config.yaml
num_hidden_layers: 16
hidden_size: 192
num_attention_heads: 6
num_key_value_heads: 1
head_dim: 32
intermediate_size: 576
vocab_size: 2048
hidden_act: "tanh_gelu"
norm: "layernorm"
norm_place: "pre"
norm_eps: 1e-05
positions: "learned"
qk_norm: false
attn_scale: 0.177
bias: "all"
tie_word_embeddings: true
parallel_block: true
init: "normal"
init_std_qkv: 0.0366
init_std_o: 0.00646
init_std_up: 0.0366
init_std_down: 0.00373
optimizer: "muon"
learning_rate: 0.0039
lr_mult_qkv: 0.5
beta1: 0.9
lr_head: 0.00298
max_grad_norm: 1.0
warmup_steps: 200
schedule: "wsd"
decay_fraction: 0.739
decay_shape: "linear"
final_lr_fraction: 0.05
batch_tokens: [8192, 16384, 32768]
max_seq_len: 1024
doc_mask: true
train_tokens: 193300000
max_steps: 10849
dataset: "wikipedia_en"
Each number is 500 + 25 x the weight over its row's rms, rounded and kept within 0 to 999. Layers, rows and columns count from 0. Numbers have three digits each. The size before them is the row's rms in percent of the matrix's.

# layer 5 MLP up, 576x192, rms 0.103, rows 0-99, columns 64-127
105:484508468460445480472521505508513506555456491493531472515529523507536497504533463496496513493501481450477462540472487488488529490513484494489466501490479449510551462500504490513491476480519516
091:510523545485465510504490464476477529522520495486494488495507502508495490514539522461513492500517517495534532500495490553502517483523493483522498497494468482447470507508531502525509533488521474
098:452515534518482523522428543526482508553524474567528495503510485464510512512487509498484522486465500480477479477531487446502489456495551469514488522463522509502467493504564509494500517508468483
095:488504474524486525528522457481472502500489490494506522470523472527528529443484500508483488476498518448516464466476504496497500510517484536511531490461507465502499507518454451485473449506517518
106:494494496472455498545541507475502528525520487464537496472508466492505518518483490520490518490522456496491493508507545467511545497482555503526466506449507486499560512546484508492447511513526504
101:511486503496470505491523506469477525496503460495541471500451487512532491522546476491466496471503505522486502516537468479506516509466471503518503528506493490480464524495491518536468495517467496
063:508498509512468521492475482504490542509529448524480477485511477467482511542474491514485462494514518489536512528521484498516525498485515463489480543483431444462512494468458493512495485484525506
092:508572528563487514510479501521481580537485479520498502499494484513487500506492509509496509433489485489505507497513500483479481532491500503501436493522506501481472559522523468505516468477535560
099:504482529500519539517478479494535508504486528487442500500478502449523479537450477466470511497466502515492477486552535489470532544507492499497543495501537492532514500485484471506503517504484494
108:514495511516484505524501477466550508505456496508483532532497551520469515514508499492537465490469509470511513490501518523495480478532527462488484501489512471445505529516493505488482479526502534
110:476502482511548530543502489505537504514535453499523501501514497488538528513472475461490494509524481495544527501472528510483514470498500498484546483531526467513501526494500533496496552562491500
099:489521494503506487511536523450502511517527488497460493435495485504493494524514496508518500511507510544508484532484518494488509512457536502508496518448498508503540480532502486515491471498483469
107:545473525499526483526477474472511542486476493512508497492524468439525505474509495484509441502518502541539500466472477548497496532490483433522546512522436475463478516498512514491471527462531509
095:525495493520515510483463521494496462482516489495485523494450536501525523452483520543495497496486476435501490504503514478498527470507498486534536509546500530560466522506477495532472502507551462
084:517505471473546510464486458489497502486462510568520472521540498499469490505505480508497528491465479501474491504483508468512514516524470438490506533517512519522475528516486490474506475518537491
126:486520505468480517518521523473466495549513468507488465446491525483508476506527512471484515457463522473489515543518534459495476533470533480471492496519501546466517508469504502499540517479547505
105:489513457510514481484490502474487487529511460543469509476481486483494541541511510499501505526454477498489482502518485503471532487521519491506507511526527505506539521544541460502496503490540492
102:540513486490471516496467521477452496516458528501505532502513510469487487504509505482468513465472512485495483510537479472491531505527495545472509479440491495493437515512533493518459466531526511
100:520482594505538507536520457530487473518477471502543477525479503480486509506511529497500504457487526519489546524474502513502484465490491446492471489530471477505503482519528509505499499481441496
096:489465471492472465475471489499485537505502500519521507499497509500473499524495472512489482527502512496473473457520486507505520525522475518489510455513499495478464505489499448486489531489469530
086:503504500536514513500534499507511502533512498567503479462506476491501496475503489479490504559508480518494507511499520484480479478527477482533528487539481481482517482454477499456513520491510452
108:522492543504498481453498495517530491506518490502457510452513486474491487532531530493489513496503513505544568526542454485509493495466558489499473497497506513546535508479518469507501499492501462
101:467512498509475461561514498494558477521486499479463484468498486491461512461483464539490490491521504522513514486504507492480498470522515518539522514494491509430493515484481483506512516490490506
097:498537515501547501483459489495481546494528485526515490491490507463513547555535507506525512496444503487501481497481512499501491507479530477499548521486465470507520495518504502511554460538487493
094:504559498487515484526488491486495526519511501465508504452480521526495497497499490478524460507499463549482511482440492481504487509496491504479510464468509539517482530490461482546492507479482519
093:500494545508480501494522467506496512537483496460487508479513482521501443509483472477525479496479467528482478444491480477465467513455458492520499459526480485543503521508505511491480461481512465
108:455478515523541484494527502552505458537466463552521553534500558507482478504469508464496485530482521487503479504521540509499437542486536519514502516581524505476498491452523488492522486480484508
104:469514518516482512510535485465519463493511525502525462423529539506526511492506492491478497492484549499519541514492520515526457519475522507526518494491449504490499533491483517509487511469507532
116:467493464539539515484469512499500537504492494566491505497503512512473515485561486492470471487473525461504487501494455528486519508533497523548514488440526526514494526491486548543513497534443523
101:506542488521480490486522506496478459536533507503533501487471480502481493537490476513452494531513469501531511485553463475462524520506482510503507512543474530468517515461520535532475531528478523
105:479516482525488488437482498498500512503475542463532483497510478511510469477544496482510515474454504477551499494453487511459487536488484485454471515524484537497512492545486502492484506519521537
106:478501501484464520514514522467484506477479479486530503480519476501530491466549469447491489482471504467510498487514496493481521503500494497444483484503519523538520495477484501544536468513535523
119:526536486454504529496494496546495555509445482488467517507497524488494487508516499534517495504510516426487501492484529511508456469555522485512530526488491478518542487487471487478517531516528482
101:488498531464457500504532474515498509530481509482560506504489518490508498480518525492464566528500530478473470514497472549551473485479517520474509489486532470518438455455529517521496500494473488
093:472518504536440538504455520537448477507498504529483520490480509486525564497452514510476472513496444505537537525488494512489536512499481493543525471544490522489463514511492506478481540493511482
110:500541457461491469482501532473515551477468535485512474469525515510502450486514477491487482447511506497489487465482451474522531535551520495533515464450505516450472482534479516515495510492517501
133:510568493493473521518540461501511498499514463494541478506552516498496452529501494526491460515476467490543471498527509492565501511548505460506499522522472500493495472499517511477488505526483502
105:469458523505489440476480485469501504526511478485502500515531509533510538518524506495482482481470509507481457501489520474509509484496476520518485531514517518480519513487457508502530460527517487
092:488543514482565472503508492498486484532514501521485497513523530453447494528506532485494507536499469481464506488482505487490498522500499549551539493453450485520519504544521528514487460493439452
099:493520499526478528504491520481494480516510490500531507494530474476510465473486457462580423492481495493480501501533513471433461493529530548502506492518485493516498486511502523507487496452488513
095:506515458543495488463529504467515481500535571492459519514499517453465467495503458500485517517504493494477459522490536446473464482486531528519509467497469468496474508470514522477530446533529544
102:478492522500506481486455453483498480522485495484467504526505482528532487490488499503491499506527469486499493496506510472490506473527479519514546540566500468560495492516504495486498521515501470
082:488485492509477491502476500508516505539481481527524503502468496514484475497469494429520518465496491541464534440458520494511481551513503496528504541513497509501491503505493459508450460504476546
116:489533509524523533521521515497473493525511530489539475464526508489507470509471488507488523483485495505510458487542464436496480505485500505495533525491550528459474440492497535514485478469474532
097:494487521555494505510491485464492499518515468466465486480486492475565543489551475501458521499466554526512519509486497498512462456530536480481487468513511502503477477483503480513527482516500464
103:515492482457482508468501489478498539518527531484487538500488481533512516536488471499488512481534473518470487510497477492484495501453558513502486506499506501561488507544491503499520523484489497
098:498514504527467459465434479518482555522529489487529486504467473477508541559490502431498495513501521505475504464487510523493494540504533536521477488509499478488485510511510500488507541503458510
110:527494530458525494504545486467546490466513525511531497506505526484432456487550497517488518522500517490549497505516474480526467479504479498498460472487495534507507504489524513571494478462514497
091:545460524490475478500488493483486509480508525497474490491495506448532510502525512462502537465500555505477499557510562450494514540505495485506498493514477523492512496488507512545474511551505517
107:528513517508496491493479482483492491484464469493497514507479465495487488526462511466472508512484475526444492478532495481489503477511529528544494496511498503483522468522509498480480487504441482
095:503475439452475506522467512514470500514513475526503453459483508498417474469503509513520508487478487498516515488525529566511481540515507520524523478473496515533483504486484500540534497526516497
091:485532530474487530509491522499482500502463465525520539533484455525496508524499438509472500520531536499543530494492429535539455538518477483475490481507508513496511458537510483537510540479504526
096:500443483444462535482533447471485484455508477527498499496498508514507506498505467521491498514456488526504505498485540496494506506520470485492504483474493476514501540543513509483493466504540466
100:496501487451473466494471458496511506550532513540494489469491514486485480503473496529519466536503509512464529502523547488526548536515499475451521523469505507505500516507477496518499519496478543
105:482554454482457526535480492481479511577512521521526568487545497475484531470486465486502485479495505495508546546511487494503492514522491514500480520458486513482497504489507497537523464508514506
075:511502523535490452494519498501490472500466461498551489525484448477545554499479499468529489511473452487536542484498469521487508551512499529538514475522503522528530514478467499467476451511477505
107:491522514506536469456484481503450481509510485510483518488518487479526506515508508513482464532512521499466551484479484516532474480497488464468495491541569505485483528508485517512478535548453522
109:517497499473534465520460509494521453507465520540495490501500558490461480500499437502473488462463484466444489528551554529510498513451520482476491457561524526550491490519527482523462503510508503
094:483516528452517511492476514526462497441521484464522482445494477487555494528503510495534504458467479483503507507485478535529529512513489510495513506504456491480518495516473547498502492506491522
109:516491459516477475524525507499459491485471514531556504479482543495495514498559480486517486511493494505508504528543522490470509510508464531477468528485520481489497558489520509499509528462475502
106:465494482458471439504460538498517491511505490485501476489519520539504466450480497492484508509490510518478492517470513480520537491499519487457497499517548451474488463475513523504569525488543558
106:482481511426505482473552494492520488485499505477498510508489486521507473503464468515474523502502511482496501527496465489507547488488484519519487491548517492536502492502500508502483526489509457
102:493488517478476505461504505474482527495486497494533539472533478452510511490495488542452450549510472491527505493514444461536531504487483472497535487485512481490511548526480525510515505511517502
114:500529544493485535533492483537498478506476529495487469493524493511538478514507475500525547470546516498508482533550494505534497473497545477525498519498510534489502454553533498487524514497475524
092:537503483495517478488458488477519510484498472485513499514498500436498517479503496504475497503520524485537516479475492480500507547488533521502530494512484510553520546485475523502476488487479479
128:496440558474519504537474511508504499522534494540481470477491531525508512484517502488476491529433484493519499490502533508507467480518449463492490475524536508518486519492519526505507486484485553
105:465510515498526487476517477468550474503500563515537480444505497513483490499490538510496546489484509447462501505547491517504485475504535505497543499517503435485503470486479458527529584521473482
103:494497502536523506502543483555487543519503459524514487535510512527467528454490517525492534487527514490454436517485520483486505499505509507527532483464540537485481488511536474473515509549526490
118:453477481489484505480475530488525539463466472550516520524518466537520506524478443508469490490471536500490548455514501484472492556526459492522505535481491486510532503521508500499509505511489512
102:583488514478498515475499501504517479505482487503484503507507509543476553457495527527475526501496480491500473514492485474509491535513531522494505481496521447487492452495493485503501543496507501
115:549506516506506498556515482477518478486511494508499480486507463503430558467450491538495549490509476504548552504449502526498505511500513508553518517532491509496496518493503502466495480497510440
103:473510533508507538537480507504515534468492487522516487437524538472496478468521468442481482514477464505524495463469503510529445502500524499483501499536519502506504486512485492524502500498523525
091:528503501456486496546530516550505512502479525495471529493511472458529508487430500509514530461486490493506481506471525467474478503447461505502517518484467485457492523476438496474547533493513507
102:498502478509515498510492462542509476544468528547452515508443497472509523535479444490513527513491491532463502532467491485511509476499517527514454531521490490499509442516505533542589505477460440
082:506510503480487506541524452523527524471483523514538497435524539498491470520498530493510486497500487470452500478478518496560481431485492456503469487442504485506508535481494529486460497517520492
105:500557517515502495521485537544553548517505497487532499482478473521510475472522480514461523503486511477542513489505522500521467494509506431515519519478492496520502500487475500509508507478520508
083:533585486508506495455506491460500524491481480523464546490507483502449504512523517535564519457500463416499504490501505464472503545504514473508487514470527505514532491496546477499509508507491523
106:483481526508556492539482490482510502549488520521495504490478489463479491513489496507535507525473503485491476498501522550492486507504499496453542512545515545527554471522517543491528489483536487
099:503552483460474499512485513482494520552522492483496541492498481509484449499539458488487501499506445471508469478443465524500519520477467482501528450470471498515510485490461489512497490521483479
088:471517536492482506551518501510502522495513495522503485519486492443515489503537488525504563495525500512501518503524502502564450475483513465495485489501476467493516495496494514479490508468440486
108:512493497511463525516521493514472547532500490500499529475465492484532518490474507500571478527528507535483545493452495454498540500514510509497505460529513457500525506532462523505455472500500462
086:471494529495517480530533436498457472484512522439520524449540484522473435494462473537466535539496452523495525495499504515503512463517482543466500488505504519483518504536489514515521491480547584
086:505522473485489497505513468476482515493501516482480502498479492542500494482500499522492488528473527505504496508514487517524467513439529529501439484509428492482449506533557515511499471492516528
123:507524536482496490481500496469506494540482508520508532535509491481472471503504500476470510503506470477512511514509513529494494490503488505545469501527502461577506523471482544503477451482536455
094:471511537473471486510497512492525478489553531436522462463534534501475518481488493503458512478489487511484508521520537445534470506517497485509474473515520503490542505492463453510541508506500519
116:522504497497490507527509449497541503522524486515538503510482503423461506511515501516495509494501593514501519521514488497520465522526551555488482483436493487461516525464489478497491528490494484
104:499526538531449524525470514536460508496481466517497492507530513511492448500517520481492460500500504524502482534459549453508550465524522505504536411567512492535526526464492479503526453503510460
099:465522509513459489513530501508471520494498493487491516505516515502493524461533508487479466543505493516460560492491488491548528451535465439503502522480506463532446491533537501541537527563470531
100:531445499506497484503473508523488476475456504478482492499486482460511497525553511544471466484435477470518489470489515490443466496478488516469498526519539514518466499484477540512513513504520517
098:475454487491520516510486484522502557502503484489505500530539496517481467455518512522520475524528527471481542502490511525513520507471497496530557483490502520519492519490476511481538477506500505
090:490493471519531487494509495535539522496483498521483529499496487502509484525508480479509503520493500483463541530538497462443434504462506478492501510491473517505466490515458488511489496522497426
102:534515501525528507500494501518494511477493489486464520501517447489501489493505525506485443505497513483522469493499499482480498535522488487540509501521508495478457493473493522467500526497528474
102:455509556507474497507515531511504544506487499490490518533546477492479475499512464457509554453494496503521483489443495505484439482443503519498530499519534494496494472549486512501482546504462485
099:517515509502495486518523515503497512512477465479514492528506477466519505470560441509466471499481488513519512480477496510498468505514514513481540455467478504491514509491502505493538515508522466
106:486506540427475510459500486514486521475504503546522507495483479467490479510515469514508531532465487499472491531502513560503517513504485510449482536519516476526492500510504503509512503515500515
116:533517554488534496465516471479486513517525469502526439497514493523524514514523522509495492461507518463498487511483457490505530509478545464493503510530540475480514483481469507524476491512525530
121:492514517533410509494476542485488473487487477532503508498507494513480509504532524518491520498458522468535489486511465451509482466514527520526530486535510500530523477512473473511431479521519548
104:489515541515466485508509523515540488466514504513499485491501568517502509477469461520509518455536462452506509481528505494484563490515541513478515544481491482486537478500498505525514498534494472
095:527502472477479518486523519527482502481500513482477507510503493475493517511519519504539477500526489483499546503519492513492509490528470493519539510521507476529530474496507486498520504531473518
103:488497522560491434532533502524489478504510478485511479500539456500484520518463558498526480476539504529495492498475506523488519444489571492505526509530519489523507465529507496500511513469487453